Weights of a small GPT-style language model, trained from scratch on English Wikipedia.
Training: a variant of Muon for these matrices, 549M tokens, 8370 steps.
Each number is 128 + 24 x the weight over the matrix's rms, rounded and kept within 0 to 255. Layers, rows and columns count from 0. Numbers have three digits each.

# up: layer 7 MLP up, 832x320, rms 0.182, rows 737-765, columns 160-319
# down: layer 7 MLP down (transposed), 832x320, rms 0.627, rows 737-764, columns 160-319
# gate: layer 7 MLP gate, 832x320, rms 0.189, rows 738-765, columns 160-319
up737:123099126088133143076126136139085133152135125128137157088117156110105123145132097155149141171113164145108085150155118132133104137107149113134178118128091129111117137120101120099190117098160117100119141109146089133138122158173078146154104121093161083151125134155138129144146091123118145155125133119114100097124138154127149152110102134123133125090069104095157083142137138135118089123129107153077113093117159144121121158105121106103104141127116135138106097126119161091106124132101136
down737:105140118158126149112096076139144154123136133115109144105150102153100155141112123119106146131159116165135094108088088166100158144098127082134101120122146169112088160126126117116124098108131121137129120146110117155127139120116102113089126100096111086127109138125139143111094117113084139201134104110099139149124098115133127155046131132150113136156115137119154077163111151115120093149133131138151098147097116126127142164132136123119071117118137119113139102146083143127143143164151137
gate738:117125101131116129128177093111138135097132128149144118111152120117102131114107125141142109108129156141088137111164160157125119146108150084124145187142141117097115133136068154118106159132110102097145112106136172138102142123099099088177102155110092083171078139165151131095183103098145179133128103130104095121150127090117137097122112111118110145132103146178094098105117141096160118104104182128120141117111109127093154148148133117112113163124146151131190114124194129175151141149115129
up738:085122093095135113146156133128120128140098143114119108159104134128157138129075138113155099146141143087086146157096129106128131105118106163121140124094115144103094166140136119144119157140111140105107150117143135059129123160139154099095131141161153159140116124137115143147148155146154068053139088114126124109123172111125151141067097121087090125130125081159134112072141114122101107091148119200150118093134165098132161095126116095128171111140129109147157179105109104120123135096130110
down738:156113128105169118119145165167162152105102122130156146088153119162131107133184114133138128114135141142153123106170127147118167113088125068088119135168160098132119085138092133159117137160120119176121113120098163161101127152112112144132114139159124131142128074110121122115206136052144124117150164187145125069186134113111128138125160180091118072101130125168121081079126130105108141142137119102147113178085118100171071139143088129094098089128090110129159106143109095097137111105143110
gate739:097136140110150141127130115152119146121137169137160108124091139141122152107115166119128143112101131140101148129090155097132127114182126137100073167104181151107152153138109138105151117152135120147137093129145142135128127081171098073150151137131087119149148108138132144131111059105128138157120125102147110121129147140142128155157123145145144101099129103122145150141137108153116150106123145149135146081140114134139085175117122178152108124130133124147184125136129129152125128108152078
up739:131116158130075106120137145110157123154121092154169116119103120124088091098142104158113182123136131145151141094112109195137125121115146147107105147102096130168097099106127176126123147115095119135169114126172147131111098135129175138087117101194085145153112138129123079108096101116138105119152139103112164088125109132144156095160090128132085113150115143137109157093107113118119136154157135151088152137164116128086132156134120106084125171113124121175094101090114124167107112134097139
down739:098106079109103123177130111124152152128110120129151161107191109097101103140108110144147100106131157109137161126079145115112147153136121137136148152098083127108128124113130144117149078109090170043136116100105119131125099149103168155094130177111126154109153143180087140157158141146109133135133138167138144089097135120146114137106146084131139135119137190140123128095160122162179114097102108145135110122121131096134127148134137135156113122208128135155106143060145150145135106137109130
gate740:099107140147139135108137105174131155148091150103169107122091110090113134110131138081109110172137124099104133135147150141111141141126158164125143148104085153087148115124148140125160145118123102117162177116149119164081064143138129125132157152110134170112093094142117119114122132117153146159130071079108168110119104085145141120105129116116186094086090077141137100125175121126131116128153144118117156131131127150118140184129122148116127095101169144129116156132145124102143145140102085
up740:135138124107154140185161111149074108138097103147112160157179105111125116125088152154148146114153075128121181132133078093155136127129134076134124114100110091153139153144113139101131146199132116130121135125154111135130090168137126148098106124122129138112137135147126147164120142171110171122130132091133131119152101133142134108155148159153156139142113112138126136113121169187125152167115106143128166109177146117088100087133108110112152123126095130181140121144137131141166169097136154
down740:153107166130084160077161155139119074101117169113111137144128142151088136093124130105127124085136089138125119127126128112119146128190170129140131101165142148143110084123102123082125177115133104122145170122138124114163123147152104134116162093143113113097118125090083148097107102125087089155151164134143143153153125116108153152115146156117122096105089110153130119131150119044184114140146110143152087150103112130130149074112142123132138146154151099120108148133166102087133102095120185
gate741:139108161077134140158142095160101097147124130134146101124115154111105124120138161144118134094148125096079135144185151148113147126179155118178109124096148158128108154142149121167153130124094084090128142145142131133162127085125152151127160079120105169155157099172135115136065157146126151162162104060147096134134066145100125096085106128162118095098135128129141142125133139117102149139125135133098147135140114128121122129128154099134111173171059114135142053098148161118130152152148111
up741:102116160073136138138095123096077150066141070140104139135098101106141136132161124160100122146087093140119152177173109145156148113112097153089119104102093154162098161144163134130123115111078135131158113153111135134111121165161096118095152110153106137124138115155100134164106137113092147123101119119114148131108172126133129135043119128130116131087165138165150115120158156115147123141145170125133120141169118155129152076146161132118111145150156147122090116152137123118153137117132155
down741:131131089145134182154136102097132122133160061171142134165148141113134141151132125188098078088112093149113147157128123178170131120126167135134139117104121110099110122078131130159093113129077110135103124152135096134097115127132133091097174140129113120125125106099145090143100156147111173158098114153084114143105108136125124085125088110092116134093168176152122139133163108113132093138138142093095150135135121173107168112171166131148143143142129150091159140121108120126159132132109164
gate742:105139129129197151163121145145127116137121100136120110140123084126136137130133120084135183103144117175120109145148112149113139119152118140119184104116137095122097137162124073094161135114153154156121164134140141137131139133193152148117123099095116155147165114150123158137106111115144143100125124133124105129151136134107137120186155097136110125126153120121172126136077134151120148092114166069118144091127154152175146138114124123122117137082103123136162150150157147158105114122094139
up742:108132161114117129085148169168077129115150172123112153175102146131118162175118160088126123144106129171094154129102181095133120128119137148150114112140129120129131101094099114101129104177121094119148096070132148136091150196149060155120110083126137104154132131096116152131152131118152164123143132153096120123123138104166122114174130138139106148125099128145127119145117140131111087140089144134142155145135158147111150112142105140088112170117126141093135122122104157074104141158128113
down742:085148132147143145120123169120137133129131151131097088091107090128141112104123131116112094100124069096095115130146117123115160103110143123147152147139183145148161099115147140078135127132131079149094095124133139122129147101128101172136115097114126150118139120109139147150149075166143177067128123111138090138108102126133107116182117143183121135125098118141133157123124105121092122139106149158142156101151131138160197136086166146124139135113153155119142144143117100100144137127154129
gate743:146129172121104137147128084125153132121116121138124088090138129124105147099131155114092111158121141127113165131133124169141181114147115124114089129162108118136107116132144169167102146120133157103158093142125130126132129102127114125121115141107124165109137115120091173123125149121115128093145073124134145133119139177139126172140083131121091111166135134149145126155134186148131085105125126158132139156135116074097170135182094140122144099129139113133106083169127115137167163131148103
up743:160078131135125146168128125127127105175122139078120104149080102152142171120167144130111145140127116139149166102144130116091138166138101107113132146146108115146153172099105133140165152096165134134160122077107103194146136141138080134141154103142122169127133124106135145122164138098121137117152117094128102164140099146159085188137102080112156118121139123131129128087114106109133158136126154176099141113158098133099130155107117100096150090113126100098129107139109122138135208143145125
down743:133062100101121157144078121104145140171111133126153104111114147169110112129142163127095127197111124130157159145139119121083109125159101122104102148138140123109110167144158131136139113128140136139126090094107138124100122149101099136147129168123127133151146115072115141100140137153130156120147104100100111141146129169163114129150085098110142099093149069113107148083087154148121122102120107124127112152128137135126136099151096144123153088111116096092171118134135204153121144125118132
gate744:148144162083138154105113067141111137136130128117076087146142085162115105137153167166124156102133124101140114094126151132125087114100095164111122134116119158113141131134096168132181155105099129106165152135124118129156137147119120092140138112106106126123093062125172153100093159053147128124120149150073086102147151100135126111090128131141105124092104129123116153085104165141121163143139100136124126121152140146128160102169089110151115144129103139098089126137120153133150147150127102
up744:132108117101109065132145177142133105156138116153126126148119145123148144142094117090099148161105176135135118122120161182140154100197108109115096113183135140143116098135143139143102150115170152124111074128161133100116143112124140153122101103142132097102134145137075155149105153183121137146129177112143147160155134169153100117145119129148170109137092152127150101123185108139153090122106150123124077071167106161108121113150147110115129144161132145174155121084126095139142118154153144
down744:150127130112130133105086121105147097113166128128147136066127155143150097108123115115126151129146119122132115144107140144152123082101139127147141151163078102084125140094148127108126103139127084112145082157087154170104131120143167123113118087135141128163113148109141124108127173096095130103137130143139145182145119160128103116129158113145157166131138137142137147157111115107147131170087164123156092135143087116088097146095115080139155135151111149119124117121126172140119166115146153
gate745:147113154105123142146159128125135155112141142147155078125159139103134158141099130155083116173120129122128100122132114137146123109150126101148082123106132134076145160105101150130078170115162124115144146125163124105154104099135135139148149115114129148112149124110112139124095137154116156153118111137103127128158152128130126166178127088111120151115140140127133114133113121133117119130119109120137138151175122124154066152113117141119168099118162123148086116155161109137143138138174134
up745:157124105151099129119087117134157151117114086121099098162109150086147174135103130115093136131079153126130118126170119124088085128174119125149124103118155151116163183122152112125119091125093131068117114111121148116135127100165167095094166141112172119138120187138142153109154103148153157107095134177144065137133111147128114162105128106105130127141152089155162145157078120089137163096113127110132130158138116089101155145163168123086075132130186146119094127102155167120157091149102145
down745:132119149109111086145101161107096114114102127122114094107125102113132166169145165098157120144110119171116142125135132188142110134167173168121183132142131130147145142094117168118102103145147166140133134131133110156116111120103120094119140140125104179144192100109117099138176129092141127125125155061095116065104117123120114144098152160138150127077139129113137091138114134124090128135107142127167112089145115136099114136130134104175126113118117136130133126130086101114124142141132091
gate746:108148108103135099118127179080109158114143113098092143162121093125074127117124166132135091094143115116110098142148114121117117115104101143099122127109081079105108127116111142124135165104086116107132156113128129140095130161145114128128117135100081147132104115121112180124128145152163106147132121119164079118121108093102156158144167118136149121127096085137134190116144133097130110122125145133107141125180113118144142106118133089095175130124160144108098122098141102120109140148144120
up746:143125125149126153125123097116102121123172133080181142182127121076135159153158165131144125057149153183131126132095108130134123137140118163135136115117140114113123123104151141065160153111141115152157131147128112112146159165122098136146152148118126119148118139137151154067143140110101145133135123084087163136109083127118130105136090112119134127124121127155125150100097155149129148078118140143134153156116067115089163125121165131127153120130182111107109142122106100139137129135123124
down746:098141161140106135131104075162120089123136096172187195079121145113125117163098145116125096116102137138127158101103138118129123133116112112166144122115131170118107164128148083107091128142137124150116160125101106107115139169144143158130083135119148131113084148128169140106152170123147172140127160162123134123084123122127161144119123086125132121132063166129160078131102105081118144121159151117132149117174174124105170123098128128140098161161125157155175110142147157166162147117147184
gate747:126152116114151161135109157158115136082107135128135134134119128156104117144090130155133129137148090103105129152169083123136121130137130142109121121141089119146091149090113129119126131138093182148099164116152152125120128140139070116113140133137161151089144129129167092140089143179132161133122149113140130145129162114114101176112101208128070125131118128114121071104117153114155084130129106154132099149095090111151135108134151160134143117097145121170095112165107111179094188090129155
up747:098105119154109097124121099119109099146141087156144106155170089080163139120146125115144137105114157125165092132086073135104130096161138122119152125152158135111126099134121156158120122100165119161086142107100148118148126109144099132125138123128125183160132133140142182095142122103139158148136080107133125127082174176134136127118154101123147138114083170149130135123118118111105142129110136105127134125142111147117146128138147128115170164082113085099135155099126144139140133148112131
down747:140142152141106163144133124085108124164119146122104133122139084112115155111076122182082125109149095118097155145134146129178119162137112139181123135125112148130141095121122147162134103132097116149132154107156099147139095096134119101111161165136133101126106142145127085101094124149161154144135119139159148116117118145117132136131128140113074115166145122097101159150136136138160154143162074138165114138152140134134148144133098133149127073146114159173133137210123127142124164128138133
gate748:117139162118121155132119103162173130118118201109122162114136095117097116129149079181142112117127117128108103137076102107114125184156169131105099144115117149125177148094120129155094125122120141129131115134099161172105114153135107163130112126128127115170157109161124136137160154145119132158146137088147132140134078092131110095144118105102085074095122133115094074158115137140151117119164124161126141144160127154113114108118136180104107090122121093116131132099099138119162080143144115
up748:084139142131148124134147114126111160105129151129171110134151096070082112114107088133151095110160138156124070092111095076108101137138120130120120169124104152106164130102147138133109095149136131085111117107142134143144132140101139157111142115123092095141119104089156137136125100141137159122138163068146105122130140119205141097163115069143083098110115168084147102156104116152180133101112179154147126130168106147151151097120123152141137138095120142106113152121097130150147141133154104
down748:127151135131178146137107099149105124122140135148133149136185125120140088114147122131127096132144151131089089147102136096151152123142132096104144118174141129126143106131161123147093137104109120131174146106136146121114068173114160104161154123119137112134097104081163134127140157115132131153108129112181098112151105154134167125114108158105088156110135104113108102126118142139128148116124106091105149117173131140130137141150132181115134164163091169113093097136101110120128155166141155
gate749:149108115136123107104122061161136107125148089134075136158103108184159140093098150099130131103151144122119116103138126150134099108118125130171136114116145129114139146088109139084137132123123142102120132130098111101147130156143115101128161114141124181168113136088088141119144103104182096142150078092146117083152128113095180127101150160161144102144151125165134131122175149164113169162148120086111117099116141108131134198167153118091082113125094124114101176118099135132134155128149135
up749:146165128137128126147153169146109140136117107096112070049124174100091159131135085163108138126117122140131134142133154101147073148140145109138101104156151118088123150117159115131171112133116144121098175137127158151116123125118161169077120190141110125100103102160164147131122100128164072151147108128166132156152101127134134142127177154156125175163161122162153170148113117114135146082157082126132124171138135125119139117118155135157117129163098117114115108096114144153115070127129119
down749:103127146115141198184163192175091124132083088068108151094118151127096088172163131146106092164153112082096076092118148083139057110135116144085091166132129148161133145142170123110131145174158145111142111138104111134089106135126107109150180129115116135104162109133164151133120118124133121125088133158094123127121128136139098110136135168119080147117156146120097133160098142119144145087110126077090125149141141099111134131128121117148147129143138121097088100103108074168099099115146103
gate750:095148153117143148116140188081107177140141183142106110127134119104168102140155123116138150175136116114127139121105134137129104094091132092112155122117113074150132129162106119110076149123084130153099153104142135137177070092112141159124145091067125144104157142087137142112135113145142156135098093099135131114160106106110141081129115116162118155111118089105124117116089135157183059132151113149155131083132164152120104129113112121123134157131150160165115090133130153161121127130051080
up750:153130124111119099091146134143094070133097142089118098107107098099183120159147152142177126135108112140101122118132135084137127143150147126125104129086119161082109158071150107120107129123144135139100138135107137125102139117104132129122121142112117131096112108133133097097165138128151150119130149100134149134171108152100119144148084122106120095133150115155124124141153142172169125149090168133116135095176167129161155107126174103152128149085165140136131128097145139198135116091123136
down750:118150104126118097104095156143158087156096135099154134118101143114143160129125145105135121097099110125149102120100100105073135120150133184148119124126135164113131142105152145153114113134134127107141114080130099111160132154130147083117096143127084171126096115169164142160103127111121139110152145111159137144098136136156133110093134140093151134142116140127161113102111128137129125129138118195123142124127117124174144150110082124141132080135162092133118129133076089158135117116102129
gate751:146129134134136135131170139138118141128156141132101163122148128119139087148124146144127090105145096133169130127156149116141146114160115132093114146099181129094143117161142158175122106142127085110149125141120116168149148121163166139141163110087127130104115164152117117132119123181134128160119128107143136087123137142145131138125081112102142138125104150111161086157094162129107106072115096090168118089114144085140115125118103119153141088113068165108170160144138177107151146169126125
up751:121124160150159113170148141114147097133157161118137142118124125139105097116112104123140146144175137117148094111122142088101083174108176097176141140110075163171117122114112173195107126154116161101136091155110137122146127142132148098153136135128100178104153137121108118133162119112117143112099128159111113140116131117153123108156096134095145126149126145098141108086115127173109100111166127113084075097096160129106146110118125121109110101138128114139111096154089135140091148126112129
down751:135106129111117140132156117143166128142176149134128154145143162103083115089114121077118107134159152095130116178103129129139102107122109143154116135122127140142139114140130190126165126103146096122101149124085100149109105108173136133115075133121077141139102100100129104145111111111149148144140128164125139110122143090137119140132095118091101100126109148140125104131152119149113165097112122102110112116116115130090109156108115109174090080093169151121105107132122119119112093105153112
gate752:119135144143148103124121122115182147144128132135154159134130091122144124129140117111141145131162154102125136102104164140144130197120089151108148114113185135137158131130140092174159149160135108106115126154130127163139134170107126097141139079098107125106122129158171127097059111140156136131087134131138117132102131131072113147128117094121110151072122115134106150111117098155084103161145126118142103134144112130147093163096074136134118104126096106104116152162150111159079112149127148
up752:108116124113126128082112144151180140084123070120088120135160117132138133133131126167142114150110124128125158159125129161130087166127102140117159101124110121126077143147100127119148071114096156151152182100157130152094137089141094107137125104138137119157111144128080110118122141125093116131116132160129144149119122153131149124124096136106119143122128115098098160165056119119137119114096107124081123126167122093073199108113173119111145147160123104156127092153114069137134115107107155
down752:102098162108152141152112141116085133142127114116164115142161124139171131126103107125123191136149149113190166132138151084138109128090115139181129101118161141098123133099149115142158118117096130121113101124155133135151128113127164106141116150136134101138138120127145122090183126151143122144106118097132088130096116155100130118123141090114103132146128084168098089124121161136123146125094114165142102115148144152183143137152126089141093142119096147170112131129131125140129158146174130
gate753:126077113098122158141150118126142152127127118121088095171124131060093134107117148143117142131117147095121035125098120134072115130146146112130159128089100122123100109151140114150128134131116151140121152123147151148118108161124063133104132155135140141098107095154134130153145127117106118156133131112096151146133116177138114132134164143107111129159145149111147075153107086109143120084107155090129109149140121175098140117131117142169130140143075126129165177093106123163153138164097194
up753:133154178120147113101145095086108196140159113131070139125110156142153119090123181122100159154100133097106133104119153180113140102117165103133141103145111190142142152137132095137122134118115134085103126122109190099121133134156174154185102129103163104154122110150110155176122140100117131143126138113105076161138133096130117151162108131127117133163105099100124165126158105099133142094168127112137109112127111145121167148105132117154131130105168141103115156145148160156132132134111161
down753:105109097126127102175154125147112137138170165104136112143120132178082151120124100121161129111165100132145178160169147121142155135145138150102098064116125130086107127099130129125158115096120140133140147121113128108111092122128114126126143114131080179148093107101106120122110157126084121150127119113150125153132094126100122111127115127157140092169108096092137094143121125119137120112135101122114159164171155191140141092136141118149168077138174105127122128172117134099133130113115135
gate754:131144096127069120117154129167153085114103151138142087155078157122168136144142135064123148152130179123120136151163133118102120121102126143109105118172123157142102106113125098119103145165110121129170111150119152121147145127165135128116138111118159115146126179159120082136100090164133153093059123117138130158145151117129112159104138119166132159131139103129130118123095129122155099134155087169099113124132144141068123146130136144143128121156102096142082120124077131122127197123127095
up754:157098147128121137084159122155162114135115112091121138109127120105105113130107114148076103111126130119137140092084135112129117153186116109088154134158099120161140150102117188119098145141119109138139119131140081197178124135114124126128140104118124130146100107110112140131121136137123157147101146128131152084105142131088138158176155174080146139131090141129130146131101121089096137115129095117124095119157121111118119125110143118101145125113142141081132100146115119160149148138153171
down754:135161114138087123128089111146130118121118121126135134160130144126122131139146127155117135124129137124108160144119118136096128147094105127116100077114097186157148103131112155121099124163135087136142151121126078146091118077102114118156144132147183118141127139165124139136112108104149146083098108127124153137128139149155141160160106142084170136143085125134158148138086111118118125115131092169088120115108144133151118094120174139135089142132139146143131129111062142124096136119118115
gate755:105120145138119162143097142168101124133099138113122153070072100148120105180126134121087138096111173110166102105095151147167136128144133087135145116161104132109147113140101083127183138093110091086133159132127127126119116151117107122121150113113134144131146116116135132120111146141135161146105127143167090133124121102128127157107130113119106135132103131112084147120193128135156114128171095162105127119099125133127125128140102122164144136177118155123100121148112135150130188156136107
up755:131138149107139083128137133145136112160116121178146131132123146126125121098172131112123116143074102140098127096136117116129140118163139133118131105079150112105153140121102110140135166134102136149096123125107117122135121100132172122162125109159150114123118124152167118129104097171110077139127163148112126106086144147126098156109082107093149120101119166136104108138165130135126098136096126148131170150125132133203118109128090128115139104141147142140123150125168177134108106153141109
down755:146158172077124091102100122158114102105090140167120111172142138113164090106142119145165115124124103144090094124094145109142105160095131141091128137125084154166137178120130137132109077157109106150119141106145118119152130107145150111126094132108090114093128159137100144073136165112123127104134137136076144113141136175116119119119103156143169101106105128192148135095108109101138159144129158150130137116151127155132127120092133157093173126078128111092130110101182133132135099108096134
gate756:146092132133155124153119097103135134118157098114129140144154109156105111114123161152107188147153117135181103174120100153104157128169123142154156134132114087142136136163148124120147148122125131150122117148126091160098137101111116114134103132117120129151122140097105123174115095129134124121127151113139116131170098094176144114109140136131089095093111127165147114121151114106127121183156140118182122144113145131138086089091125124101119103133129101142131115184154108131116095159141092
up756:133098141151116110161141121116111152116125161114106114116145137114126110136151140119084164078111100115111116129115144120168090100140146132132144089183137095137135123157095141123110136141127108145189133151101126130112085153148162110124084098161159161132138150114123092130148095125153132146154121134117167148134123144107096126128124154124120121127151095121139112158132139141151149068152106084120111135117125123130150131158115124156093117134147111107157152118156142098124106121075076
down756:161112152147118118167132128088104119100168150127081155093096099095086122102105102109162137084134091117109150148130095162078113108161123107102126109153099107126104100087126160118124136115133094091149127131126148131107115104131154118139125115133133146132139106117111121154131078100141109078091141088154103166164123120116184145136146157113132108100147108111125139134146105156195171116125118111169104163137156107097118149120154149127149110127148152120092126136111119146139160100138082
gate757:158104143129123137120176100061082154128112150135136142148135129119103112119131152144137160133133106134091169130129092122094121095118148151079134173143123160146092143124129141171119150166140134125079112114106151135078153095133160103156146115150170149134134129116119092109159122101159146099185151110146122143109126151138142101138171146153127133140138136143119095106107102174149111149135122138092148125169142128160128108116097164158095132113143095091146111120098129151113099116146131
up757:145094145178110127134157127145185157147150104128125111115117111127093162124143161139094099125143117151136117146139103083120186168136115117124147118088129110147106118092134140102133128105103111139104124067121160112123131145133129122122114132090139114092113143147104129113128089117123135127137111143129161177070167112113137162130105127141131091120138168146094150109174124175149149115100094101128126087150148154118112120098117109138124106114095121136112128123105141093128167175163142
down757:145150154131071089140103125141133143115100118187155115159114115134113169116156132145128095117142128160132119140129117115105119127127143154088138133133101126134097133085100104090125068135163152143129096106131126113085148131112153127168135083110118119124124140132115095087117114087134110144150139145134128128112115111117124134189144145156065156129100098113143182110156123132129135110137129146101135098168142142087085154124120136129110110109140126150156156092117163126122140157138161
gate758:122095110095151133120143133127112117118179182122101109128162142108122130108149141118132092099163151084105113104101148143146149102105124159140141099117150140128140155124115139121105154101113131097115141096130122135115153138094090104136166213129107144101140160128084153154121139128117106153138086106153147145113134131132113085154128163128143155129105109133169156122090105136155099130118099133142146093118153134108113145145125175160091105119119075086100132143157102189144096111126136
up758:134108118114121100143143149133182117148094135097149146121156112167121143138097156140181142159145133123122095129125123140114111106093115154116151173184099142074123129161138112112169154116103141151173103135132160153180123129139146120128131152128151114152091116098114124129127167156147110128134087135121161110163135099118130094099107141086147127073182139127090137117146141165106167148091147139135101180104117109126141155108136106124122079110135106149153132136091107098143140121191113
down758:157143116154116106114129089146163153117119130125113147119122168127135125113139133119096125159144081141127111166129159151102136123086146106105152179109105107123134137163097151093098103117102121132169147168101096140159095159094125160149169163107120136122117140131126117156147135096170162161156100159108129124138094125091118118117127107176146157115168098110096092158104138116140127109138146107135120087089134153155144131087161121121095131090168153112122144149121114157181113091169112
gate759:145143132096153150137102122147147121120146136094109102117104123128144149144117183148053105128108114151152099137135094139101143156121112123160150170148118117175132144157153111133178190122121087106132114149153127155115098137116119147124152111104122098131114130126115147107125117099184146129175120114124126099098101122160144113119107142120159141117137152077116102137168123127194083104118113161095136124143165139103129120135125125124105131119148101106138111141172110126147142117089109
up759:173138157122149155124156130086137169131153121112096112112089108180139124120093098171115142115114087085178081136132147180144152113125104148113134119154139137127128098156109138129166154104162147153139126112135116112084060142166133107148113146147154116097076114132149133188120139086146185119109087136130128104092147144145117111174137113117159093105091161086114143129162130144103128148109167152168109142146139138135107133132112144089150141120155143159119114103120152124144132097118114
down759:148110134111155130086137174150133148123136127155143134105140138133128130135094185162173101118132179105111130101141176136136163137092142128171139164118161090121138114108121119153137113125129163140123140162121144150159194127135146152126149161190104118139139107127119113089127137150159133143100191154137151139146161154160127142164114140105138102187139141134123157116117154083139102165156111104115122119132166078151142101089104111109116117126095144128134142097130138149119123146146130
gate760:161108118139109163119140125157111145132129095121140089119157130127111162132115119127116107116169129105142177153191095163126138158128101128098163139159097139150125132108145131105145144145147084166153085118150107106164201140140094121156130109142128163142140114165156097108146113122136111106091102096118085146134112073105128129111158093128142203137118108064170088115107114119136119096124142116127160133173111137090101144131104106100155134120120134124152138132157113067189103116139154
up760:126176123152166113115123148111114091142119157119159147121096162161121145173130097134124117153100096148151099151125128129112129172145141125125139107124118137140136159099100054125132099148114101149142142150151105104166135123132091096147146094140114104136186137133114125121139126193105125134162149160089144132113120168149145103136093120160127101112125125130103122143121146116119100105149123176119080171096097125140160123082095110140143116097162149132132155112143148112110142109113135
down760:108159093109102162135141117127140110110105107094121149111117112115104097104116105170116102156112089137121125134118095127110125121165072147120105126145100144072129133122107144101115158079125127086130097122137129129133143105150112120152092154117129130171100097124153145124125153090139106116155109129129130143140131119169160163145117146169125099151146160179096122156137144101164151096156103101106117146113123127151099164112145180111135131081147147108108092115119101137100198138138118
gate761:135124146125131112134115142117135114080104126117137127127162127120146122107147102138082143134127170131121126166166119126119117152092130168154123069148118135129160124113110079115127133128152096130136151105130117145107103135126144133126154147163147127088149153096151118125127103130172109196120097153159093156145111126112138138113107126144140125116150129140146118133149127158136150100129142143132141145125140112168087123135133105115129112175133163088111121094180110139133100116144101
up761:143107113132150155149128191118080121155112141146098144103165114109149087137118152096124124128105150131139106104137138117095110140109138125091132129099170111142097111125131130107126130148121105139152138124145139145145131152109134115145081178104128094093165158124133145150117131098128107117144122084161135140127102128128140123117121123132139110126168168144151138136127138153149091161124121103111144111132147106126099165140151123150131111113107147141137167076133081115151163118144054
down761:186152068083084144125097152123108097105122070159155143118106075121128145100132158070124094086111105132118120133152125158106145188090160136108085148113112122173144097112140139106118126130123114096126133123115081109139121117123128152090125170108148156149173122138075142147125159109089134138141151138112109143116148155101135136164116119146104133119090177153134087139139109083134102124130135158101132098133148132130136121167123095099128133145103096111103165157145110146183137208106179
gate762:129137127134153102090144133112141152124164112148131149124099127155111125125109111126089158075147128134137115130166114117129148134127156130096142109137132100093125158134125142148133149096075168129124114155112196098104086135092131107113142108138143167138118105129129130143097114105145121112123109112131146096099129097121182132129119095097148141146168146134134092130117134137136159154159143124142127104112100154126117127128136100072114121148127098138092122149183091160122142137172137
up762:128096143132145102168148101126134151149098110129173112132153123129129080128178154145129123098105107104120087135121144127116146121122100201147132145105128139138106136124091122137108144153093135112115114107134152084156136116080127135112153132095115096081107138132114131171169057124153159099130148145091163117136094132194159134118120140117119142138113086168105119115174124114175129099121133148115165155148132124145145110134114112098132108121125136157127146142124109092133113136134123
down762:159109142151117158165138158134119146092125136075125128131115113128068127136126126095124098130114115072146161082114174142133148178133162137144102147128116104096123074147135152125084129157160120094164140114129134146117162123103149114121158133157143129133122148090118155123168127125117134150121144134095167136111103159131150117143120140124144099146142137133096143115137101155123134143165167132132097120132127160060112136167142142138146166095088142162086154141119110116105135145104179
gate763:150084166161132117108127137131156138103115106150081120103113114146094117154123128114111128137124128132113124112099172140141120135106132114150151117160129186146104127123129124108093089094142120126120124137086117098160119183202138113117156101109095135142158111115147144111127154079177185149098128111062154114129104149122143198101085149148119110098097119123162115124131095144162121116105112092093198149131084126100147136120157117150083159136171133116112158088104122157130160142089110
up763:121122133093103094149162167132115172135085124161099112163108095153119125117140079156127169136109098135129134110135142147150151172149125122110113154153156117130121117132168144124116141096144135140129091132151134132138135127136111128150119152143094149116110156123136113149129154129151165105132109111116132115143125081185197127147120106072104133133149103153100118061114082109132105135122113122106087151146113143146085123131106146149147138118109155118129153100106140131147134163130179
down763:112141094115135137125120129128152073139127126153133112121129119121099130173140147134102086106117097121131137145133112108126095113107095135143071123105105130104139149143096080152152102119159120120132139115131139106144106182124100189139147109127131112172133118130155120120163149074127127143129114132092146135120125143073129138123143158131059100083079108130122109114124086135096165059125137142146111104124130132133080133115079095109076169125114139126145102109169089181119139146117104
gate764:144143159120156133133121136135119161115123108122114119164163099156141170066106132094107120131134123143131118137183127113109094095134112149125138132083139133121116110129146100097120104123140194170155112145146143144143093152127113094100126149110108100129146147138158160133125187111103119121090109189100124138082139122094118147110115108153110112116143156150128114129078111133126149139128142142110102161139109127106138091164145177106161151127199140118120137113121150095158121122142109
up764:160141109119161188099141149120102099137121103129111153095117109127164112104110111141163106132079083189140127137151106121124164141170161130138110119160146115067128124150122107108157109103116135156103129130145137111123164126126107124103175095117126110156113106152105177122157124148136130151127121085122146186129109125127133106115114134129136103093099152152127111148164096143145153097103145162085121121197109129105132107138164188138090089144130068117121136164112092153166095135137147
down764:089112114090156111087138128128132154109132107106123124079106143137143132141139132121141114109139106163137120113127152120143133098078181191114115145128092127082120114113133112142145104127095144142137164116113179139172121176167130131154147105110111095112139173158087130127148138104085160163109129133049143114129105159131133097134142141143087069130150146151110132133105158162131107119144095152130139130121096154173108080162110120143093161120136108092133155095090116122154106105105141
gate765:097114154107162118110093145125083135146140148098116147153098121116107139131097162089134122112133128099184122114141162141125137150163134147088162123175107137166127128147178146158131142102095141136110131132077167086087093159126117164125149149140132175097104066128148154152154133110114108177128068063139114137138108193149157166184204087169146171172140144154108157115144106090137134094084111117149113185155177090084101130108105194122149105102123109138068148152165140146142107121115115
up765:155147111130133150137096061161144137152143127100065092150151096105151114128108122133108136129083110144116123165126150068106125090138162086116141098121141100083105115134151121170098152116118143144081138124095120150111125163144114120102151116123156102191174123178125178130117126112119132167133119107156124145161100133177130180145142130127100168140121150164089182132151089110133082095094105124152099166126149135113142109108162099141144136100148150110168161151129127157124107132170121